{
  "num_hidden_layers": 18,
  "hidden_size": 192,
  "num_attention_heads": 3,
  "num_key_value_heads": 1,
  "head_dim": 64,
  "intermediate_size": 512,
  "vocab_size": 8192,
  "hidden_act": "reglu",
  "norm": "rmsnorm",
  "norm_place": "pre",
  "norm_eps": 1e-06,
  "positions": "rope",
  "rope_theta": 10000.0,
  "rope_fraction": 1.0,
  "qk_norm": true,
  "attn_scale": 0.146,
  "bias": "none",
  "tie_word_embeddings": "early",
  "parallel_block": false,
  "extras": ["local attention windows", "value embeddings", "hashed n-gram embeddings", "learned residual scales", "capped logits"],
  "init": "normal",
  "init_std_qkv": 0.0566,
  "init_std_o": 0.00943,
  "init_std_up": 0.0566,
  "init_std_down": 0.00943,
  "optimizer": "muon_variant",
  "learning_rate": 0.0171,
  "beta1": 0.9,
  "weight_decay": 0.0039,
  "lr_head": 0.0149,
  "max_grad_norm": 0.5,
  "warmup_steps": 0,
  "schedule": "wsd",
  "decay_fraction": 1.0,
  "decay_shape": "linear",
  "final_lr_fraction": 0.0,
  "batch_tokens": 32768,
  "max_seq_len": 256,
  "doc_mask": true,
  "train_tokens": 505600000,
  "max_steps": 15430,
  "dataset": "wikipedia_en"
}
Each number is 50 + 12 x the weight over its row's rms, rounded and kept within 0 to 99. Layers, rows and columns count from 0. The size before them is the row's rms in percent of the matrix's.

# up: layer 14 MLP up, 512x192, rms 0.332, rows 375-380, columns 0-191
# down: layer 14 MLP down (transposed), 512x192, rms 0.121, rows 375-380, columns 0-191
# gate: layer 14 MLP gate, 512x192, rms 0.315, rows 376-380, columns 0-191
up375 107:47 33 35 64 56 37 49 54 38 52 41 58 35 62 43 54 58 48 28 48 38 59 50 48 63 49 39 40 68 33 51 25 45 09 56 51 50 45 60 43 49 53 50 46 63 49 55 63 41 52 27 53 51 64 63 61 32 58 54 51 53 45 36 37 49 57 48 60 53 42 73 67 39 40 47 66 69 73 35 47 63 26 52 50 47 58 32 59 63 41 27 67 40 47 35 45 35 43 42 49 45 42 54 52 45 51 47 48 41 60 52 50 42 49 47 45 52 43 62 54 50 46 60 47 67 53 39 35 65 53 17 51 52 18 74 70 59 58 53 43 64 18 56 61 59 41 39 48 33 25 58 61 56 52 43 25 61 64 52 57 47 67 63 55 54 29 46 64 65 54 59 75 30 43 48 56 51 70 61 73 33 52 63 30 49 63 59 48 57 53 41 39
down375 102:48 20 59 52 49 56 52 38 88 42 65 47 42 52 50 55 49 50 37 38 73 56 37 42 31 45 38 44 41 65 54 46 43 43 47 63 39 66 48 32 29 49 50 52 52 36 29 59 39 66 46 41 65 49 54 64 64 47 39 59 51 44 50 52 16 48 48 55 36 45 50 59 23 59 49 42 49 13 51 46 64 38 58 53 56 43 50 38 34 38 59 43 40 46 39 42 43 75 47 49 56 53 45 50 42 52 38 33 40 54 30 51 39 66 37 58 43 51 55 60 52 56 41 56 48 33 52 69 38 30 67 44 58 38 56 37 36 55 39 63 66 49 49 49 50 45 51 39 54 55 49 44 43 47 63 48 49 19 68 35 24 41 45 65 64 35 49 82 63 57 55 35 33 53 43 45 44 56 57 27 63 55 69 59 62 39 78 34 28 48 37 55
gate376 104:59 49 42 45 43 40 38 68 34 74 62 56 61 58 55 46 43 63 36 53 47 48 40 62 54 57 63 34 80 49 45 43 41 55 16 55 40 34 34 73 48 34 50 36 67 44 59 44 25 46 40 59 53 65 24 78 36 59 64 50 36 50 40 34 57 49 66 47 46 69 35 46 49 51 53 29 36 40 75 60 52 54 58 45 44 63 64 53 47 48 59 58 52 48 41 46 43 68 42 36 50 58 50 54 22 40 32 47 56 54 64 66 45 62 52 41 49 53 29 31 51 33 46 38 34 67 65 48 72 52 42 57 51 81 57 52 33 31 57 56 53 54 50 43 66 47 42 46 67 58 61 47 72 55 60 49 80 41 38 42 46 52 49 64 61 45 64 57 65 62 45 41 33 53 49 37 53 58 75 42 48 36 34 52 51 51 75 58 56 49 52 60
up376 098:24 37 59 49 56 40 56 51 54 54 47 43 29 77 45 43 37 29 67 48 48 40 54 49 67 59 51 51 49 75 75 53 41 26 63 46 56 33 72 66 60 53 61 36 28 51 47 43 52 53 57 58 53 59 60 54 47 61 36 42 59 50 54 50 62 70 45 52 60 55 56 43 45 63 47 51 62 67 53 60 39 24 51 50 49 49 54 23 47 32 44 35 67 48 66 37 68 24 31 39 52 48 37 50 42 53 45 54 40 61 54 55 46 35 61 41 52 72 22 58 67 43 51 78 77 39 50 62 59 65 48 32 40 35 50 48 45 67 60 50 47 40 41 59 56 41 58 76 56 44 28 62 49 48 49 55 40 63 36 79 54 49 59 51 39 37 54 59 55 65 44 44 57 48 55 55 38 54 69 44 50 60 28 57 43 41 39 46 36 26 66 76
down376 103:61 39 74 33 37 49 62 35 83 46 61 26 58 42 55 60 58 61 50 35 54 38 50 30 35 52 48 53 51 63 48 30 59 66 48 48 59 61 61 51 47 51 65 46 62 51 74 46 77 55 57 51 55 29 40 45 50 81 38 30 40 64 51 28 51 57 52 51 48 42 43 34 65 44 59 38 41 44 36 46 46 57 41 57 41 28 30 57 35 38 53 72 46 51 47 43 58 55 50 43 61 65 53 46 61 72 51 61 78 46 32 54 42 70 59 72 32 52 69 39 51 56 56 50 40 53 28 57 43 61 59 45 68 44 68 55 68 46 67 56 62 42 52 46 46 58 59 45 39 34 34 46 34 61 53 44 53 33 45 59 65 58 58 55 58 26 63 36 34 41 66 17 43 37 60 64 44 63 47 40 48 45 37 55 48 72 39 43 55 46 56 42
gate377 056:58 41 28 32 62 54 54 39 42 48 49 56 44 44 69 26 53 64 55 31 50 36 60 42 60 69 67 61 53 15 35 52 61 48 44 55 28 52 57 41 52 53 30 51 50 49 32 40 58 61 68 38 61 57 29 51 47 55 65 56 48 61 60 55 63 49 56 47 73 35 42 40 59 35 52 63 56 47 57 49 41 56 34 19 56 61 41 31 42 70 51 31 50 41 52 49 36 45 46 43 56 39 53 58 46 56 52 54 37 70 24 68 46 64 43 52 72 41 59 36 26 39 42 68 42 53 37 37 55 35 63 47 48 51 62 43 40 49 47 60 68 43 50 53 54 69 62 67 38 42 69 39 62 47 48 56 45 76 54 54 52 36 53 55 71 25 81 63 45 43 34 50 51 45 46 51 66 52 39 65 36 40 51 52 52 31 27 59 66 26 37 56
up377 060:61 55 70 54 32 37 40 31 54 41 59 61 46 59 43 35 58 45 44 33 56 51 48 61 62 43 39 49 32 32 15 44 55 50 71 45 50 53 66 66 35 38 50 56 40 51 62 63 57 59 59 35 41 31 61 41 64 50 49 36 53 47 43 56 54 39 39 56 38 40 52 35 67 58 54 19 37 39 63 45 28 59 41 49 49 54 34 42 42 44 36 50 50 31 52 50 82 55 48 47 43 48 52 59 36 48 58 43 36 46 50 49 60 41 44 41 49 53 60 50 60 49 56 42 50 63 68 28 61 44 46 51 34 39 66 47 41 27 45 28 57 43 64 29 64 47 56 67 50 46 45 33 62 13 45 38 57 53 73 49 53 57 35 46 54 42 70 48 66 69 48 63 76 74 51 78 64 52 38 38 59 60 71 51 58 72 53 30 44 31 44 47
down377 058:36 33 56 42 59 64 51 49 50 42 26 67 48 50 55 42 51 53 59 57 31 68 38 48 65 60 53 61 69 47 39 60 62 51 39 44 57 55 57 59 62 63 60 65 51 52 59 49 28 59 62 64 49 39 52 37 31 50 56 26 52 58 77 36 51 42 61 66 61 72 64 44 41 54 66 49 73 32 51 49 63 54 46 36 45 54 53 29 31 51 78 60 59 50 44 61 66 71 24 28 52 72 61 42 48 22 64 60 54 55 59 66 55 64 51 40 73 62 31 58 71 58 48 42 54 42 29 78 62 59 43 64 57 50 58 45 42 60 38 46 41 39 45 70 66 55 59 45 54 29 37 42 56 71 57 64 43 47 76 62 55 58 55 50 50 53 54 26 39 44 58 36 47 66 41 57 44 65 53 39 47 58 43 61 40 51 35 44 52 42 67 53
gate378 104:44 38 34 21 39 53 61 54 31 60 63 33 36 63 61 37 59 48 48 45 50 63 51 50 48 39 43 29 41 45 56 68 63 56 69 76 46 41 61 52 64 34 61 61 62 47 45 39 57 54 25 56 65 60 45 70 37 55 51 69 43 46 43 60 45 54 69 56 47 68 68 55 57 54 44 48 44 61 46 63 37 46 44 43 50 73 37 56 56 65 73 51 45 57 66 52 55 49 68 30 43 53 49 58 59 33 50 31 43 40 21 55 48 57 63 29 55 28 41 38 47 69 53 59 52 46 49 39 34 47 44 49 45 45 29 35 59 48 37 32 64 28 57 34 62 65 53 66 61 53 53 21 59 70 35 50 51 60 51 62 40 51 49 26 47 41 55 56 57 37 33 59 33 42 56 70 80 43 69 55 43 32 49 37 38 64 43 49 59 62 41 64
up378 095:28 43 39 45 48 74 43 62 28 71 69 52 48 69 59 50 71 49 54 42 45 53 63 67 45 48 42 37 56 51 45 51 52 53 41 45 48 35 62 69 37 47 40 66 41 35 44 38 44 37 34 50 60 69 41 44 43 42 55 61 65 42 55 42 28 51 68 59 23 36 37 54 59 63 65 49 63 52 42 58 18 69 58 54 35 39 57 27 63 63 58 40 28 53 47 55 35 59 73 49 55 51 47 57 61 21 24 46 62 41 24 47 56 75 62 38 37 45 42 34 46 71 55 34 29 43 83 49 52 45 64 60 46 54 38 53 52 46 33 38 58 38 55 51 58 50 48 49 42 60 52 54 41 51 34 71 47 38 58 55 54 38 39 52 57 43 62 47 57 46 37 55 57 38 66 64 53 48 38 30 34 35 35 34 42 51 52 43 54 38 30 52
down378 105:54 76 60 63 71 41 37 54 62 33 58 46 39 53 54 67 42 26 65 34 58 44 65 32 50 57 43 50 54 51 27 58 56 40 38 35 57 45 58 48 60 52 38 54 69 67 26 63 54 54 62 53 54 36 59 50 56 46 46 50 48 26 54 44 56 62 25 56 57 31 37 43 25 56 49 52 51 59 48 47 64 36 64 35 46 54 64 92 51 39 54 55 60 35 52 47 69 53 51 42 34 43 54 54 65 73 22 76 46 53 55 52 62 57 59 45 44 56 46 62 66 35 54 36 66 71 62 41 59 40 45 58 51 52 47 47 53 30 60 43 63 43 54 62 45 52 61 60 62 44 51 39 40 53 70 44 56 58 51 65 53 62 59 78 62 37 46 35 22 43 46 41 51 67 45 70 42 46 71 44 24 68 44 50 60 53 73 41 46 48 41 53
gate379 096:57 48 69 36 63 41 58 66 54 63 50 68 50 52 71 53 64 59 60 62 67 55 62 58 47 69 54 63 36 71 58 37 50 43 45 34 49 62 38 44 44 48 68 45 71 45 56 41 43 34 37 78 53 40 35 56 56 32 77 52 60 30 61 59 73 67 64 54 69 41 55 72 67 44 53 57 18 50 35 41 50 47 58 58 42 50 63 47 59 50 63 40 50 41 61 44 52 42 49 47 63 44 49 48 51 50 61 51 36 38 34 43 48 51 56 46 52 42 63 43 51 34 42 50 33 30 57 35 59 34 54 48 57 52 53 72 59 38 36 63 35 66 40 55 60 42 32 30 48 70 49 51 53 42 44 28 45 58 33 42 32 74 48 63 44 35 28 39 55 58 49 60 36 82 53 39 45 67 62 53 68 66 48 65 39 49 33 50 35 46 77 39
up379 102:23 58 45 37 51 54 48 48 46 58 22 55 47 17 47 30 60 47 54 39 58 38 58 31 46 49 58 53 50 41 24 46 40 49 43 41 47 47 32 58 41 67 33 61 65 51 47 53 66 49 40 71 19 53 67 29 73 52 60 41 39 59 61 53 54 36 45 63 81 54 59 38 52 42 50 55 46 51 59 58 42 37 57 60 74 58 49 54 44 32 70 39 55 32 44 46 45 78 43 47 63 49 85 38 60 61 34 56 58 53 54 48 36 52 39 53 59 48 45 38 45 32 17 54 34 43 52 26 65 39 47 63 43 57 46 42 51 44 35 64 57 39 39 55 44 67 38 41 61 49 43 36 52 51 74 52 60 65 54 60 50 42 47 39 53 36 29 58 55 53 48 41 58 44 68 48 21 58 32 62 54 73 46 44 62 45 38 56 55 58 48 44
down379 100:55 33 47 47 45 67 56 71 59 35 64 62 60 36 50 54 45 48 56 69 64 38 66 35 32 37 52 45 46 55 45 66 56 52 66 41 56 41 63 67 78 38 15 46 46 47 48 59 45 60 62 58 45 55 63 59 64 75 45 43 49 55 37 49 42 39 64 46 52 62 36 58 40 65 57 41 49 48 51 37 64 40 60 56 62 69 37 70 45 46 64 44 55 52 43 50 42 50 34 57 43 77 47 40 36 75 43 43 57 54 61 54 40 46 49 50 46 62 43 28 51 61 50 46 88 78 67 56 45 39 59 52 45 39 66 69 51 55 64 42 79 69 42 55 51 30 60 52 51 42 37 44 39 74 61 68 49 48 59 55 66 45 57 48 46 49 46 44 69 62 55 63 64 52 54 74 75 64 47 35 52 70 40 63 57 69 39 38 61 48 39 38
gate380 106:57 43 63 56 73 58 39 44 31 35 51 45 38 28 28 53 47 51 69 40 39 62 39 44 59 48 42 43 53 42 61 56 39 49 61 58 40 52 63 70 37 59 65 54 46 54 68 43 36 86 64 57 46 45 51 33 46 38 34 33 73 54 49 63 64 45 44 42 46 32 32 31 43 79 45 52 28 43 50 44 39 41 47 51 59 65 35 71 60 29 48 50 53 59 58 37 56 52 70 40 53 55 51 46 38 58 56 48 35 54 32 35 34 81 39 65 63 60 58 38 38 52 56 74 42 45 56 61 55 43 55 59 69 51 61 39 42 41 45 77 49 44 65 58 49 45 62 53 38 50 58 55 52 52 39 56 84 48 40 67 52 62 23 71 55 66 56 52 63 73 57 63 63 72 51 60 60 50 45 55 51 62 56 38 55 32 48 52 49 37 42 61
up380 105:55 70 62 43 40 70 66 55 64 44 34 50 51 49 55 54 55 45 40 51 62 33 48 42 53 57 37 47 44 70 39 37 30 36 58 55 50 33 65 45 70 52 48 52 62 49 52 57 39 22 45 29 52 46 52 66 27 21 50 76 44 55 54 33 47 77 43 39 44 52 52 74 43 50 48 32 62 64 36 37 38 38 59 50 50 58 57 40 56 65 32 62 45 36 59 54 49 43 42 65 32 48 28 55 62 42 46 50 47 37 58 42 46 37 60 42 61 51 47 44 77 79 34 44 51 25 46 42 47 61 66 36 48 52 48 67 56 58 49 41 57 44 51 61 37 47 29 51 48 38 58 49 33 58 50 48 40 36 69 34 44 54 57 31 53 36 33 26 51 45 43 72 56 24 49 49 42 54 52 52 75 34 48 54 63 53 41 51 10 60 55 58
down380 109:43 32 59 70 53 36 36 41 52 54 53 47 54 40 58 60 76 41 64 42 37 49 55 46 25 42 66 58 50 57 41 44 67 43 36 32 55 51 65 53 56 63 45 63 51 59 59 32 64 68 58 57 49 58 61 68 43 49 56 27 60 47 46 36 37 46 48 45 44 41 78 46 59 51 58 30 35 56 64 47 78 59 53 43 59 60 38 71 33 62 48 63 73 72 58 56 47 75 40 46 59 33 65 58 46 39 48 47 52 35 71 72 51 52 42 46 60 65 57 61 45 49 63 48 46 31 55 69 55 59 55 48 39 60 44 23 41 37 21 56 53 65 54 60 40 56 52 54 33 61 47 52 44 43 41 33 55 37 42 42 55 44 60 36 31 59 49 53 38 50 45 25 48 83 61 48 66 22 66 41 22 45 61 49 58 65 42 50 57 67 50 58